{"hidden_size": 256, "vocab_size": 6909, "optimizer": "adamw", "schedule": "wsd"}
Each number is 128 + 24 x the weight over its row's rms, rounded and kept within 0 to 255. Layers, rows and columns count from 0. The size above them is the row's rms in percent of the matrix's.

# layer 4 MLP up, 2048x256, rms 0.067, rows 1425-1451, columns 0-127
size [127 135  64 121 110  66 129  61  65 123 117  96 111 149 144  59 141  50 129  60  65 131 104  47  49 122  61]
[[171 177  79 143 120 129 150 142  99 127 127  72 125 199  96 122  94 146 118 135 131 102 139  98 137 102 123  75 126 176 147 124 138 112 120 143 146 104 164 110 165 137 136 119  81  95 119 120 103 131 109 108  91 156 109 104 130 143 106 134 134 144 104  89 157 157 128 131  91 102  97 116  81 176 116 129 158 114 123 136 121 134 128 112 164 110 133 136 161 164 121 125 157 118 123 123 109 119 124 103 136 136 145 133 117 132 125 111 131 172 140 139 151 129  88  97 124 139 107  87 108  98 133 104 136 127 144 122]
 [115 161  98 140  91 142 111 171 110 145 108 104 141 124 131 129 147 101 101 147 143 156 109 102 157 129 135 129 139 136 106 145 110 125  93 119 163 129 159 101 119 123 139 100 143  73  62 113 144 138 151  98  75 147 124 170 128 154 108 103 123 101 172 127  91 121 103 123 158 107  88 106 130 143 114 156 133 142 167  84 124 131 137 138 145 129 125  86 104 147 138 144 148  96 147 134 113 157 155 129 173 161 134  80 136 119 182 107  90 123  86 144 126 142 148 137 103 121 126 158 102  90 138 133 161 148 129 120]
 [136 171 116 108 109 125 114 138  81 130  79 129 110 154 140  94 150 182 137 160  92 184 155 102 148 162 137 134 132 142 109  88 148  84 117 138 140 110 125 115 128 168 143  89  88 105 106 139 146 170 168  89 126 158 107 155 161 125 144 150 112 106 124 169 161 151  81 149 156 128 155 119 124  94 189 149 143 131 145 110 130  87 143 130 135 136 153 126 103 143 145 121  91 129 168  98 126 111 132 149 138 187 147 109 125  91 144 109 114 144 128 153 137 125 142  98 151 187 111 130 133 114 129 127 154 120 112 138]
 [125 105 136 121 151 147 102 125 127  89 129 145 122 146 134 113  83  92  81  95 121 149  95  85 155 108 140 121 158 152 146 102 158  93 117 150 119 163 166 139 122 158 171 105 104 124 145 129 134 117 151 125 131 102 118  91 141 114 115 134  80 114 114 133 116 155 117 105 125 116 114 115 115 170 132 178 149 101 101  91  90 120 158 111 125 140 157 113 163 154 108 129 150 128 115 110 118 115 175 134 127 112  99  72  84 109 130  96 125 142 139 179 103 120 123 121 116  82 121 128 125  75 158  69 139 113 120 143]
 [128 161 103 129 137  84 101 125  86 140 134 113 167 151 124 127 137 122 130 141  71 122 115 120 142  89 161 139 123 108 149 163 134 104 134 124 142 136 126 131 130 143 112 138 135 102 116 116 115 117 147 114 145 165  96 150 121 110 151 107 124 148 141 137 153 136 146 167 119 132 119 135 160 135 146 151 137 109 156 126  86 109 153  60 151 176 126  88 121 141 138 163 168 127 150 137 128  68 147 140 154 152  83 129 122 132 162 119 138 103 138 151 105 176 187 137 150 129  92 132  55 118  90 160 182  97 117 119]
 [108 157 116 114  97 136  99 172  86 112  83 109 109 119 142 123 112 134 111 148 121 139  87 132 122 153 168 116 100 139  86  81 158  78 121 175 139  87 142 123 129 155 129 145 127 116  89 150 156 155 147 122 100 140 124 159 138 116 176 117  91 115 107 160 117 151 112 163 146 116 124 142 118 107 134 127 148 158 175 131 123  98 138 118 132 127 145  77 100 110 111 133 109 143 151 106 121 101 132 181 186 139 125 105 110 131 137 114 115 159 166 153 119 133 110 128 153 161 121 113 100 125 148 164 142 120 114 132]
 [ 94 151 122 120 126 126 137 139 110 119 124 121 135 115 119 118 117 131 133 158  80 131 126 119 173 135 158 164 150 162 161 125 104 139 144 120 160  88 100 121 168 117 117 146 100  94  79 156 168 132 150 126 102 131 140 129 123 141 140 110 144  60 141 155 135 120 132 120 128 162 151 127 132 108 132 148 148 166 101 120 139  93 135 111  90 187  97 127 128 127  97 148 153 117 137 131 119 168 109 165 161 136 128  94 132 123 184 107 154 126 132 120  95 106 138 118 164 114 124 149 140 107 143  97 126 132 125 136]
 [127 144 129 106 115 122 100 186 105 139  93 139  98 144 134 108 122 127 101 136  88 165 126 127 135 154 136 123 141 157 123 130 170 129 112 141 157  89 122 115 117 130 174 107 104 112 119 132 170 133 161 110 113 121 123 145 124 131 168  97 122 142 109 129 138 138 128 131 137 143 130 108 116  85 190 145 143 163 130 109 112 117 141 117 116 146 134 117 152 143 111 148 117 145 143 137 126  99 114 135 156 138 131 119 110  87 151 121  97 155 115 170 116 137 149 102 143 144  75 133 108 101 125 146 175 117 133 135]
 [115 151 103 112 106 105 122 149 104 123  85 105 133 153 155 108 132 148 104 162 101 142 149 109 144 176 131 144 122 152 148  99 155  84  93 164 142  86  86 102 122 159 174 132 114  86  90 139 128 145 141  87 136 132  94 152 193 134 166 115 111 118 117 137 151 142 123 132 170 152 119 124 122 112 114 132 127 142 130 133 115  97 157 114 114 162 139 119 130 121 103 144 108 142 171 147 158 117 118 163 156 130  90 115 117  83 171 129 109 148 146 130  90 156 126  84 148 101 127 133 105  89 121 174 147 135 130 151]
 [131 110 115 145 140 150 155 136 106 109 113 140 132 129 161 130 119 110 140  96 169 140 140 152 125 126 179 125 170 146 121 108 149  87 121 135 126 135 101 111 119 128 115 106 116 111 126 121 112 185 152 138 170 136 114 128 111 127 122  79 117 140 118 142 113 154 151 125 150  99 124 101 101 112 123 110 154 121 127  70 130 134 142 114  91 140 101 131  54 138 111 115 112 139 161  90 133 122 128 145 135 102 136 117 147 122 146 123 122 107 114 177  91  62 101  97 122 191 108 123 125 147 130 133 147 109 127 146]
 [132 131 123 117  72 149 114 110 124 132 127  92 122 139 103 127 111 140  88 150 127 183 117 131 187 125 127 119 168 163 106  97 139 112  94 151 139 120 122  91 151 126 149 144 124 114 102 130 127 125 140  81 133 127 114 185 136 130 172 128  97  98 141 145 113 137 116 119 171 143 118 123 137  87 135 126 131 125 110 136 160 135  95 154 134 164 152  81 137 156 139 166 117 130 126 150 130 112 108 151 155 128 103 129 118 137 121  90 121 195 133 135 112 139 148 144 119 159 139 127 113 126 159 122 131  81 153 112]
 [139  97 131 145 132  93 100 112 136 137 145 124 110 114 153 127 116 137  91 132 145 146 116 103 146 133 116 165 112  96 130 142 146 159 106 160 135 139 136 112  82 146 104 170 137 148 144 124  90 109 158 110 125 107 126 138 225 142 143 166 152  91 152 166 145 130  88 155 153 157 141 131 135 133 140 146 155 152 109 116 131 135 138 120 137 132 137 106 121 126 127 129 138 100 117  93 165 100  90 138 125 164  97 131 138 101 175 143  81 128 127 162  78 132 155 122  83 162 135 159 125 108  80 184 131 124 151 168]
 [151 140 148 147 125 105 113 126 137 129 137 134 102 148  86  91 106 169  99 130 120 136  76  78 136 131 156 154 157 126 126 115 154 100  79 121 153 102 132 168 121 135 112 121 115 142 125 140  83 109 134 115 106 136 153 121 133 117 129 149 124 123 138 113 167 126 133 153 141 147 142 121 124 133 131 166 187 136 122 155 139 124 164 101 136 145 160 122 102  98 150 214 150  90 144 115 160 120  88 101 132 169  89 123  82  78 172  92 121 132  80 148 112 154 104 148 125 145 101 113 129 129 114  71 157 111  87 134]
 [134 162 111 121 123 123 103 134 118 145 135 110 151 146 151  91  84 108  79 191 117 119 152 120 122 140 156 146 143 113 106  35 133  88 118 169 144 108 151 122 130 106 126 138 166  76  80  90 139 136 151 117 127 189 133 139 112 157 152 127 124 118 115 124 113 126 146 125 176  80  94 113 135 109 158 139 124 189 147 110 110 137 139 156 138 147 131 124 128 123 130 133 122 129 112  92 141 103 128 108 140 144 134 146  96 140  95 108 141 168 166 171 109 142 144 131 114 186 153 107 112 150 133 118 123 135 123 136]
 [136 153 127 111 145 139  96 121 134 111 117  95 110 110 116 134 155 128 108 178 135 138 137  97 156 114 129 142 140 166 120 128  82 120 126 120 145 162 104  76 110 100 146 166 136 129 124 128 144 158 136 118 131 147 102 151 204 163 158 153 138  98 141 143 149 136  66 139 177 140 125  63 125 122 126  97 153 133 161 133 133 119 105 121 103 173 128 100 163 102 125 127 138 148 100 134 163 150 117 138 127 129 109 132 146 144 111 159 120 148 140 137 142 115 105 114 131 153 127 133 109 128 128 120 164 128 117 142]
 [123 157 131 108  83 124 133 128 118 119  85 101  89 144 165 139 143 170 112 135 125 136 155 121 146 152 135 165 148 159 140 137 139  79 148 160 147 128 141  98 115 164 139 128 124 120  90 158 128 154 133  89 119 160 122 150 144  99 118 136 131 115  95 151 137 121  99 162 163  86 124 133  73  97 127 149 123 133 143 107 135  92 152 136 118 160 154  92 121 134 120 175 123 107 154 125 132  90 110 162 156 152  88  87 101  94 112  77  85 170 147 140  89 121 159  94 169 148 129 137  74 118 128 140 135 113 111 135]
 [123 149 156 121 109 119 122 114 144 125 119 105 127 140 160 129 134 137 132 140  57 147 134 116 174 126 158 144 144 196 151 112 157 133 130 161 161 146 116 102 117 126 169 151 140 129 148 167  98 167 199 114  86 132 130 167 107 120 108 106 130  79 126 148 140 139 141 110 138 101 132  82 131 137 130 123  91 127 119 139 120  70  99 152 116 135 109  89 136 109 133 119 118 144 126 130 125 121 151 123 133 143 147 101 116  95 170 128 113 116 166 127 132 105 138 134 155 166 122 122  62 128 148 132 196 127  88  96]
 [124 147 120 101 101 155  98 145 110  66 113  98  93 136 131 109 127 136  99 155 125 142 112 131 135 157 131 129 151 143 129 131 113 126  98 138 134  99 134 122 131 183 147 134 106 100  97 113 123 156 168  99 147 157 136 192 181 129 140  81 123 109 100 111 124 162  91 160 152 131 108  95 119  88 140 153 131 162 137 123 119 104 133 145 140 145 149 103 131 128  95 138 131 123 145 117 162  88  95 154 148 127 151 147  92 122 156 108 133 173 120 134 100 138 124  79 129 197 135 145  94 121 124 131 153 124 163 173]
 [118 116 117 149 177 145 136 158 129 115 119 124 106 154 104  74 121 121 151 105 127 126 117 129  95 162 109 175 114 122 116 129 103  98 119 114 133 129 195 148 118 148 115 115 100 139 101 105 115 117 133 125 140 157 118 146 138 120 149 135 114 148 118 121 168 110  96 151 161 127 146 120  91 120 106 133 175 157 111  82  95 134 141 120 129 165 192 128  69 120 152 119 105 131 143  71 127  98  92 108 157 100  65 104 149 106 128 113 158 122 103 160 102  95 161 103 115 120 113 102 105 101 118 154 154  99 129 134]
 [106 135  79 101  94 151 143 143 101 131 104 132 110 159 122 152 161 150 118 144 102 107 116  77 161 173 162 117 144 131 124  65 116 112 143 108 158  91 118  99 105 156 174  80 148  94 120  92 134 135 177 127 127 140 119 173 121 121 165 102 112 105 107 159  91 127  56 133 155 150 101  96 139 108 159 113 125 129 181 162  86 153 134 170 145 137 151 107 107 128 154 118 120 116 177 147 137 113 101 139 106 144 113 126 109 116 142 118 110 123 130 117 108 147 118  90 149 120 130 104 127 134 143 108 152 151 119 159]
 [ 84 130 125 111 116 129  96 169 101 115  57 117 107 141 132  94 143 137 130 140 108 180 135 150 130 163 129 122 105 151 105 102 123  85 136 182 121 105 133 124 141 177 155 105 139 116  90 145 135 138 164 115 123 133 130 139 176  95 125 110 112 129 123 158 117 149  79 119 146 109 116 118 110  96 179 161 147 124 122 108 130  99 130  92 133 122 137 103 112 125  90 172 112 120 175 128 133 114 124 165 176 159 107 141 117 122 126 106 119 146 124 151  71  99 119  91 141 151  97 144 107 116 150 134 130 120 106 143]
 [146 145 103 120 130 122  79 147  80  97 118 121 105 144 123 115 146 141 133 143 132 141 133 132 117 137 138 149 111 169  91 113 185 108 133 130 120  96 107 128 132 128 158 114 140 113 137 167  99 117 130 122 131  99 138 125 151 119 137 159 119 119 118 170 134 131 126 142 151  99 130 109 142 131 138 117 131 159 111 127 107  79 130 147 121 146 141  84  98 142  89 139 116 118 130 110 141 100 133 149 172 133  85 132  73 135 133  83 119 133 146 130 121 137 129  94 143 117 135 151  86 126 114 111 159 119 154 146]
 [100 136 117 119 110 147 111 148 111 151 118  96 102 110 136 135 110  98 129 130 133  98 125 116  98 120 111 104 152 149 129 135 190 133 164 159 125 117 123 158 129 128 184 150 146 151 130 105 109 127 106 120 117  97 133 119 127 129 123 129 147  94 141 155 112 107 140 163 117 145  97 137 139 118 187 145 101 146 109 100 128  98 123 141  95 149 140 121 185 141  73 137 139 122 212  68 156 149 126 132 133 112 126 124 140 147 142 138 150 148 141 123 106 114 153 115 164 129  84  79 130 117 113 168 100  80 145 164]
 [127 166 114  92 100 134 117 181  98 149 114 113  91 161 154  91 132 118  86 160 105 156 129 131 142 170 156 138 156 146 107 101 151 132 117 144 167 128 145  95 142 143 144 136 135 111 125 154 136 153 127  73 114 123  88 143 118 130 127 102 102 107 108 135  93 157  83 147 164 120 115 111 121  95 141 150 162 131 129  86 124  94 116 143 131 159 140 114 120 139 123 170  99  95 133 113 139  87 109 136 161 121  82 128  80 116 165 128  87 133 115 144 148 115 118 135 174 138  94 124  75 119 111 144 100 128 131 157]
 [126 139 115  89  92 129 117 178  79 124 101 140  83 145 134 102 138 140  75 145 132 152 141 117 142 146 150 150 149 134 149  92 162 109 129 132 154 128 137 128 120 162 142 106 128  98 125 129 109 147 168 118 138 144 107 146 162 139 139  90 117  80 101 110 164 144 104 139 148  90 153 125  82  99 147 161 159 166 178  94 149 121 116 117 100 128 135 129 108  97 114 148 142 142 156 119 128  77 120 144 164 141 106 115 130 115 139 119 101 188  82 143 111 126 124  97 180 147 112  90  92 133 130 126 126 132 135 123]
 [105 123 134 135 107 104 138 121 152  89 118 125 142 151 140 101 155 126  96 125  96 140 159 155 116 127 127 114 113 155 154 131 129 141 147 132 143 108 146 124 171 156 150 123 112 108 123 140 117 119 179 108  91 109  89 146  95 139 112 130  99  64 104 134 102 103 141 133 155 103 157 107 103 137 132 170 102 101 136 120  91 138 133 136 142 112 145 123 101 127 119 126 133 126 116 128 155 152 148 126 150 153 134 127 112  63 126 122 150 132 155 121 134 130 160 122 117 132 115 143  96  92 125 172 136 110 109 130]
 [143 151 117 122  88 126 132 140  67 134 105  91 101 177 130 103 128 122 112 158 128 179 144 146 147 146 143 142 116 143 129 115 131 115  88 131 161 100 150  69 118 140 145 131 103 104 107 150 124 141 132 112 104 157 132 129 144 134 133 123 103 117 130 152 116 151 101 144 141 122 122  79  89  86 151 137 125 128 172 127 130 109 128 132 122 156 131  96 112 124 119 141 134 123 141 118 142 101 103 151 147 134 106 109 108 123 165  91 131 141  89 159 113 132 142  98 177 162 118 109 126 106 134 130 153  96 114 141]]
# layer 4 MLP down (transposed), 2048x256, rms 0.0584, rows 1425-1451, columns 0-127
size [135 124  54 122 117  60 137  44  56 127 127 106 111 161 154  50 140  32 132  43  59 131 109  27  18 130  42]
[[125 141 150  94 111 154 164 115 128 172 161 153 150 174 102 134 132 153 116 127 103 148 122 102 134 116 118 119 106 161 168 118 146 137 120 116 148 125 165 129 166 117 156 134 112 155 148 114 117 115 150 148 138 104 155 144 146 160  96 146 134 126  81 101 193 136 122 121 106 172 124 123 129 146 137  74 109 108 138 159 142 122  80  85 125 133 144 145 118 136 153 104 146 116 137 102 126 124 114  99 115 154 120 131  98 129 118 105 108 144 177 141 116 127 110 111 150 150 107 128 141 127  81 157 111  90 164 120]
 [105 124 179 121 104 123 120 109 109 150 104  83 155 101 111 110 108 111  89 131 124 139 118 111 108  97 143 149 128  88 160 135 125 125 119 102 142 157 194 137 130 106 131 109 152 131 128 123 180 132  89 110 103 137 181 156 102 161  99 110 125 166 160 144 112 114 124  83 133 173 112 124 170 144 113 106  96 168 122 137 133 174 127 156 170 165 124 122 105 147 143  82 106 128 122 166  97 150 195 148 118 124 128  89 136 162 135 115 146 134 114 149 141 158 139 142 135  97 135 167 112 139 120 138 134 118 140  86]
 [157 149 141 151 159 126 148 137 163  87 119 108 146 155 151 175  94 122 139  85 129 118  86 109 139  71 123 145 191 138  81 148  98 118 160 108 165 143 118 122 151 101 115 150 136 128 139 113 107 147 129 123 131 173 123 155 142 155 130 108 152 101 124 106 153 123 133 117 138  94 117 146  97 119 130 100  80 142 118 107 135 146 100 142 122 101 143 125 147  98  97 137 146  77 102 133 120 158 131 101 138 126 149 139 197 147 126 125 143 140 126 136 126  81  96 146 145 122 155 126 127 116 177 139 145 121 108 150]
 [134 107 152 167 130  75  73 132 104 112 117 128 144 106 148 123 146  64 148 138 162 104 148 140  94 119 177 115  86 130 148 102 137 120 139 123 101 122  94 120 112 159 131 132 128 142 139  99 121 141 127 142 117 150 126  81 140 135 169  94 122 179 128  99 148 131  95 135 122 119 147 141 134 132 117 128  90 137 132 114 118 137  99 160 137 103 155 145 117  86 130 153 112 167 134 115 123 120 103  60 132 109 110 147 115 126 158 152 139  83 150 114 151 106 136 144 162 151  99 125  92 176 104 125 121 153 173 142]
 [144 101 135 128 107 119 139 134 135 145 165 120 130 104 149  96 104 118 126 113 136 167 166 115 109 145 106  83 126 124 160 108 140 116 163 132  94 138 109 149 125  70  92 109 135 105 211 125 173 177 147 193 135 137 157 149 111 123 111 119 116 129  94 149 127  99 119 144  93 138 146 165 108 158 130 120 132 155 152  96 145 141 166 175 140 114 103  98 108 164 124 106 113  92 128 133 136 117 151 111 140 173 118 136  91 127 154 133 146 118 175 130  95 137 143 160 122 106 123 121 119  79 131 149 125 144 137  79]
 [103 121 117 153 148 170 147 179  72 132 147 113 127 126 150 157 120 143 138 120 100 146 125 143 136 138 104 136 114 119 102 119 124 108 131 115 143 118 105  91 144 163 145 114 136 102 149 114 138 130 101 101 116 147  78 128 132 128 134 155  94  93  87  82 148 137 144 151 122 123 106 162  97  86 138 112  74 102 138 124 114 146 125 145 159 136 112 132 134 157 123  88 138 158 131 158 118 170 133 130 124 147 146 129 141 155 128 126 138 117 141 111 104  96 170 113 121 144  85 117 126 144 103  79 124 121 152 145]
 [151 110 112 117 121 128 169 137 119 115 117 134 110  84 134  85 125 115 159 102 116 166 129 117 132 146 111 129 154 158 151 140 109 101 147 127  95  99 119 120 129  99 139  98 136 131 101 144 104 145 107 124 127 149 169 141 138 105 126 126 158 127 150 124 134 126 112  96 124 138 134 143 138 147 126 145 146 142  68 145 153  87 113 127 159 121 122 123  79 139 167 124 145  94 174 106 144 138 139 131 101 169 107 107 149  76  66 125 180  98 107  59 140 172 125 117 125 125 103 116 147 117 125 138 147 139 141 131]
 [114 146 127 127 130 122 154 103 126 136 183 121 152 159 124 153 176 142 118 106 112  97 134 135 147 109  94 121 104 133 144 113 157  82  98  88 131 119 122  98 134  98 110 120 130 116 111 111 128  82 125 130 116 138  82 108  93 132 129 149 100  87 121 133 120 152 149 159 112 110 125 163 177 100 146 140 109 137  96 105  89 165 169 147 117 125 127 116 121 144 116 141  77 177 146 128  79 136 167 140  99  93 122 143 174  91 118 171 103  89 163 128 157 188  98 132 124 113 138 137  96 146 144 118 105 160 114 123]
 [ 77 154  93 132 112 139 130 166  88 116 108 109 114 139 147 107 126 104 113 159 127 124 110 117 145 130  79 122 130  99  90 158  61  99 141 139  70 162 146 141 137 114 145 162 176 124 121 100 103 124 128 197 166 149 102 166 152 141  82 102 146 117 128 114 137 168 124 121 118  85 114 139 147 171  86 140 127 117 124 118 132 170 161 144 142 126 104 125 141 131 106 108  74 148 155 154  98 142 109 151 148  83 127 129 104 115 115 174 130 125 123 111  95 148  86 126 118  86 144 124 110 100 148 119 166 191  82 127]
 [131  97 151 147 148 117 129 133 126 102 132 159 120  91 127 124 139 141 157 148 168 136 131 124 120 136 115 115 120 130 113 117  84 145 135 170 148 123 110 155 119 108 106 122 132 137 131  98 111 138 128 129 160  95 157 107 135 100 185 157 161 150 145 168 129 120 107 182 125 115  93 112 145 110  82 114 158 152 126 101 114  91 137  81 105 146 116 127 117 128 131  82 142 114 144  99 122 132 156  75 132 146  84 107 144 156 133 133 141 102  84  97 130 140 149 117 157  73 145 103 164 165  77  82 157 143 152 128]
 [104 139 107  84 147 127 101 154 106 168 151 111 112 118 124 149 145 168 141 111  95 162 161 112 114 119 134 134 150 126  77 139 126 162 173 100 136 136 133 140 112 109 127 143 130 142 167 101 136 119 112 132 145 130 109 138 133  62 162 108 145 109 155 116 109 134 144 117 158 145 129 113 167 108 107 129  91 133 121 138 126  65 147 109 131  97  89 138 164 116 128 124  87  98 167 103 148 110 120 118 125 133 107 116 123 130  84 173 120 102 148 117 161 161 124 151 121 130 104 128 102 116 140 152 149 158 141 102]
 [117 112 180 158 146  66 109 126 132 153 165 155 133 130 130  48 128  94 147 140 132  66 131 138 107 126 110 133 115 105 131 125 132 128 102 158 147 125 154 152 155 117  98 141 123 101 116 141 127 130 132 160 116 134 162 132 139 110 177 157 165 149 107 117  89 118 132 114 158 140 146 138  71  98 120 110 129 153 165 120  84 110 167 119  89 143 114 112 146 178 119 119 138 132 146 126 106  95  94 112  95 135  97 124 130 163 124 139 128 125  70 152 153 108 128 121 130  90 116 159 138  90 107 116 124 112  96 114]
 [158 135 177 214 159  91  97 114 132 136 139 169 113 112 128 145 109 140 150 125 139 116 121 124 175 132 171 156 163 131 108 108 135  79 112  90 127 109 126 114 132 102 129 122 134 118 105 168 134 153 148 162 130 135 108 131 125 155 108 132 137 137 113 123 125 105 175 155 131 122 176  48 104 108 160 118 123 182 178 140  99 128 107 123 142 110 124 132 143 148 183 184 126 134 123 135 102 139 125 158 150 114 163 174 101 141 124 122 114 119 118 142 126 142 163 163 120 145 101 175 121 102 130 123 110 158 132  90]
 [152 142 101 115 140  89  96 133 146 106 107 100 135 104  81  76 149 118 100 124 120 121 133 168 132 125  84 118 156  77 120 127 102 126 145 160  90 109 116 145 105 115 104 176 114  99 110  90 117 117 114 130 133 130 140 120  99 158 110 152 124 165 139 121  92 144 154 105 157 112 112 139 160 100 105 115  70 121 129 135 118 142  93 128 166 103 166  79 118  82 160 116 158 104  97 136 139 121 144  83 148 138 145 143 127 124 143 120 156 126 149  98 119  81  79 117 148 131 135 155 156 154 141 131 151 165 132 119]
 [131 157 131 124 120 126 169 163 150 128 129 152 132  89 118  87 118  95 159 120 153 124 114 176 147 121 128 124 130 151 138 173 100 136 127 152 146 157  99 116  90 118 111  99 111  62 112 121 127 137 121 147 109  71 133 113 139 115 108 128 109 110 123 106  99 117 108 149 166 140 152  97 137 108  94  81 136  72 163  99 157 119 159  93 142 132 117 152 134  97 125 106 126 153 147 104 165 139 144 115 115 109 107 152 138 135 115 135 127 102 143 177 133 131 113  99  64 128 134 135 123 136 139 118 152 127 122 115]
 [179 148 132 152 111 119 117 116 146 150 139 137 140 148 153 140 144  95 138 129 114  69  86 112 109 109 144 126 106 111 133 112 134 114 177 144 122 109 153 103  83 132 123 127 118 127 142 125 146 142 112 132 103 116 160 109  99 136 144 168 126 125 153 133 161 123 149 140 107 188 124 121 149 108 139  94 139 144 136 135  96 154 148 137 139 125 135 152 118 159 114  93 132 119 144 153 147 118 130 110 113 138 117 148 170 155 117 143 128 167 112 139 115 161 148  71 131 149  67  74 148  89 104  62 107 132  91 116]
 [109 136 131 159  93 143 158 130 116  91  89 124  89  85  91 188 176 100 139 129 136 144 141 133 122  88 133 145 165 169 114 127 137 118  94 163 137  73 123 105  36 112 150  98 146 147 118 109 145  95 136 121 126 109 142 127 128 170 129 159 150 163 109 122 130 132 122 182 132 121 143 111 167 152 156  91 142 145 139  99  88 139 119 114 105 178 113  73  95  89 147 147 134 126 129 158 134 124 119 117 116 115 145 128 114 155 146 140  81 123  67 128 118 125 149 131 158 115 122 152 148 111 136 157 176 109 131 105]
 [158 129 155 126 150 109 150 154 151 146 133 127 117 143  73 146 133 111 128 167 138 133 115 128 112 130 123  94 105 105 153 125 149 118 158 136 135 128 107 133 122 127 113 142  87 157 156  92 134  83  40 138 146 142 146  87 107  94 145 170 110 173 170 116 134 148 110 134 130 113 142 131 114 102 131 135 160  98 108 136 113 101 182 134 135 132 151 106 153 152 137 115 142 125 129 107 127  88 115 121 158  94  94 134 140  93  49 117 150 109 134  89 128 139 132 137  92 128 103 129 115 174 129 116 127 104 160 137]
 [145 104 106 125 168  97 128 125 146  81  93 169 118 155 138  85 139  90 149 116 149 151 144 129 129 138 128 139 135 126 112 122 129 142 115 121 156 130 168 100 135 125 115 153 127 133  77 126 108 126 115 104 171 153 128 113 163  92 110 141 166 114 114 123 128 124 113 116 140 136  73 133  86 133 105 134  67 172  95 119 148 141 141 143 124 101 137 137 107 109 142  75 139 121 177 120 139 105 114 111 149 108 113 137 181 143 101 154 195 123 130 140 133 138 102 142 118 149  91 144 139 132 119 140 134  70 132 108]
 [ 96  99 152 134 116 144 115 102 166  85  87 128  75 146 148 146  89 143  70  63 133 148  74  98 115  99 161 158 116 144 111 143 139  88  81  90 134 131 143 145 141 137 140 160 141 154 161 135 129 147 109 110 140 125 153 151  97 156  88  84 125 111 122 120 136 158 165 119 137 117 104 127 134 128 138 120 116 145 126 159 109 115 117 164 153  93 166 127 130 125 151 125 128 125  87  94 161 119 130 103 126 141 147 154 113 122 109 145 103 111 143 120 127 133 118 141  70 135 134 123 132 166 206 145 177 151 159 136]
 [108 114 131 154 135 136  92 104 127  91 124 124  81 107 106 110 100 146 124 134 114 124 145 163 122 139 112  64 154 144 117 160 138 157 149  88 104 170  89 128 105 127 125 110 109 155 119 109 187 100  87 133 131 110  96 103 103  58 117 128 136  88 171  89 111 129 134 130 116 144 105 151 159 165 144 106 119 114 124 120 131 128 110  96  90  99 140 134 155 145 149  86 110 110 137 122 135 151 131 131  88  90 132 143 102 114 136 122 136 137 105  91  98 161 184 113 131 126 157 143 163  92 128 132 130 135 196 126]
 [130 131 130 124 140 128 151 114 121 131 161 116  88 113 110 112 198 124 119 111 136 158 113 102 103 106 150  80 177 121 113 138 147 117 107 122 120 105 137 158 120 160 110 126 175  97 132 104 151 128 138  88 103 129 100 119 142 161 138 134  88 138 168 104 131  98 163 138 137 153 139 155 202 119  98 112 131 130 165 157 135  85 117 110 184 160 107 157 119 116 120 126 116 150 129 175 132  99 129 118 119 152 127 118 127 128 195 108 131 102 156 102 124 120 185 158 174 124 131  90 129 122 123 125 155 121  88 155]
 [104 130 122 146 129 122 133 156  98 150 170 108 127 155 123 152 127 132 133 126 115 134 137 101 122 122 105 125 109 134 124  76 132 111 124 116 125 139  95 144 136 130 113 170 130 145 117  99 114 140 110 122 109 185 138 159 148 156 158 110 127 161 115  96 143 116  70  97 141 122 136 125  87 152 102 110 108  77 140 159 144  93 107 120 127 130 135 155 137  85 113 139 136 119  98 197 132 107 130 103 130 151  90 107 122 152 122 162 143  81 116  96 155 130 117 139 134 112 145 117 119 162 144 132 140  98 147 142]
 [115 134 142 118 128 164 123 118 155  83 137 168 125 103 116 131 159  69 113 124 161 135 132 117 105  74  71 135  80 167  82 109 103 169 127 131 148 169 124 100 102  66 132 142 152 172 108  96 156 134 138 139 129 123 147  91 108 167 148 146 142 169 161 130  96 109 158 156 146 128  98 160 125 160 134 119 135 109 110 153 117  96 106 115 114 105 143 137 103  98 120 126  99 102 150 114 147 157 122 121  87 154 112 109 149 104  92 149 144  93 120 153 168 110  82 132 132 116 133 132 162 108 124 132 134 115 155 121]
 [132 130 117 154 141 119 135 111 122 122 143 133 151 124 105 132 148 138 131 133  99 103 120 117  97 102 106 133 107 115 150  92 154 176 131  94 120 154 147  78 113 110 125 124  90 134  81  98 114 118 123 169 122 107 131 111 108 142 118 157  89 201 135  87 165  80 160 145 138 125 129 153 123 121 100  98 114 127 147 125 118 144 164 117 103 160 133 155  92 110 182 123 156 130 124 124 114  83 134 129 107 144  97 138 124 115 126 155 130 130 109 113 117 106 137 148 168 120 110  96 166 131 146 135 115 142 114 127]
 [125 131 109 160 121 157 139 139  78 166 157 160  89 142 167 132 119 103 101 114 110 137 114 107  97 154  89 150 120 101 107  90 102 139 107 133 119 131 173 129  75 140  99 133 113 135 111 135  95  87 151 149 141 112 118 114 107 107 116 115 121 139 116 171 157 151 106  98 126 103  84 172  81 127 148 114  93  89 106 147 138 125  80 138 137 136  89 130 129 127 142 115  78 146 111 122 142 128 162  98 110 152 115  97 161 154 105 117 142 117  93 132 132 115 111 104  85 180 116 105 141 164 101 135 123 138 128 161]
 [111 120 109 123 143 136 139 138 121  73  96 128 135 125 209 139  82 118 157  56 103  99 119 134  75 123 139 103 122 136 144 123 157 132 120 142 151 134 109 115 133  92 132 126 131 107 166 107  95 137 123 128 148 157 156 133 137 110 119  99 122 171 156 125 186 115 139 126  94 128 170 143 112 155 140  73 135 127 151 154 109 141 117 102 153 137  74 175 105  79 157 117 130 146  88 129  96  98 136 164 111 138 150 107 121 156 116 142 153 110 121 131 140 113  93 177 134 131 122 105 129 126 161 114 128 148 138 154]]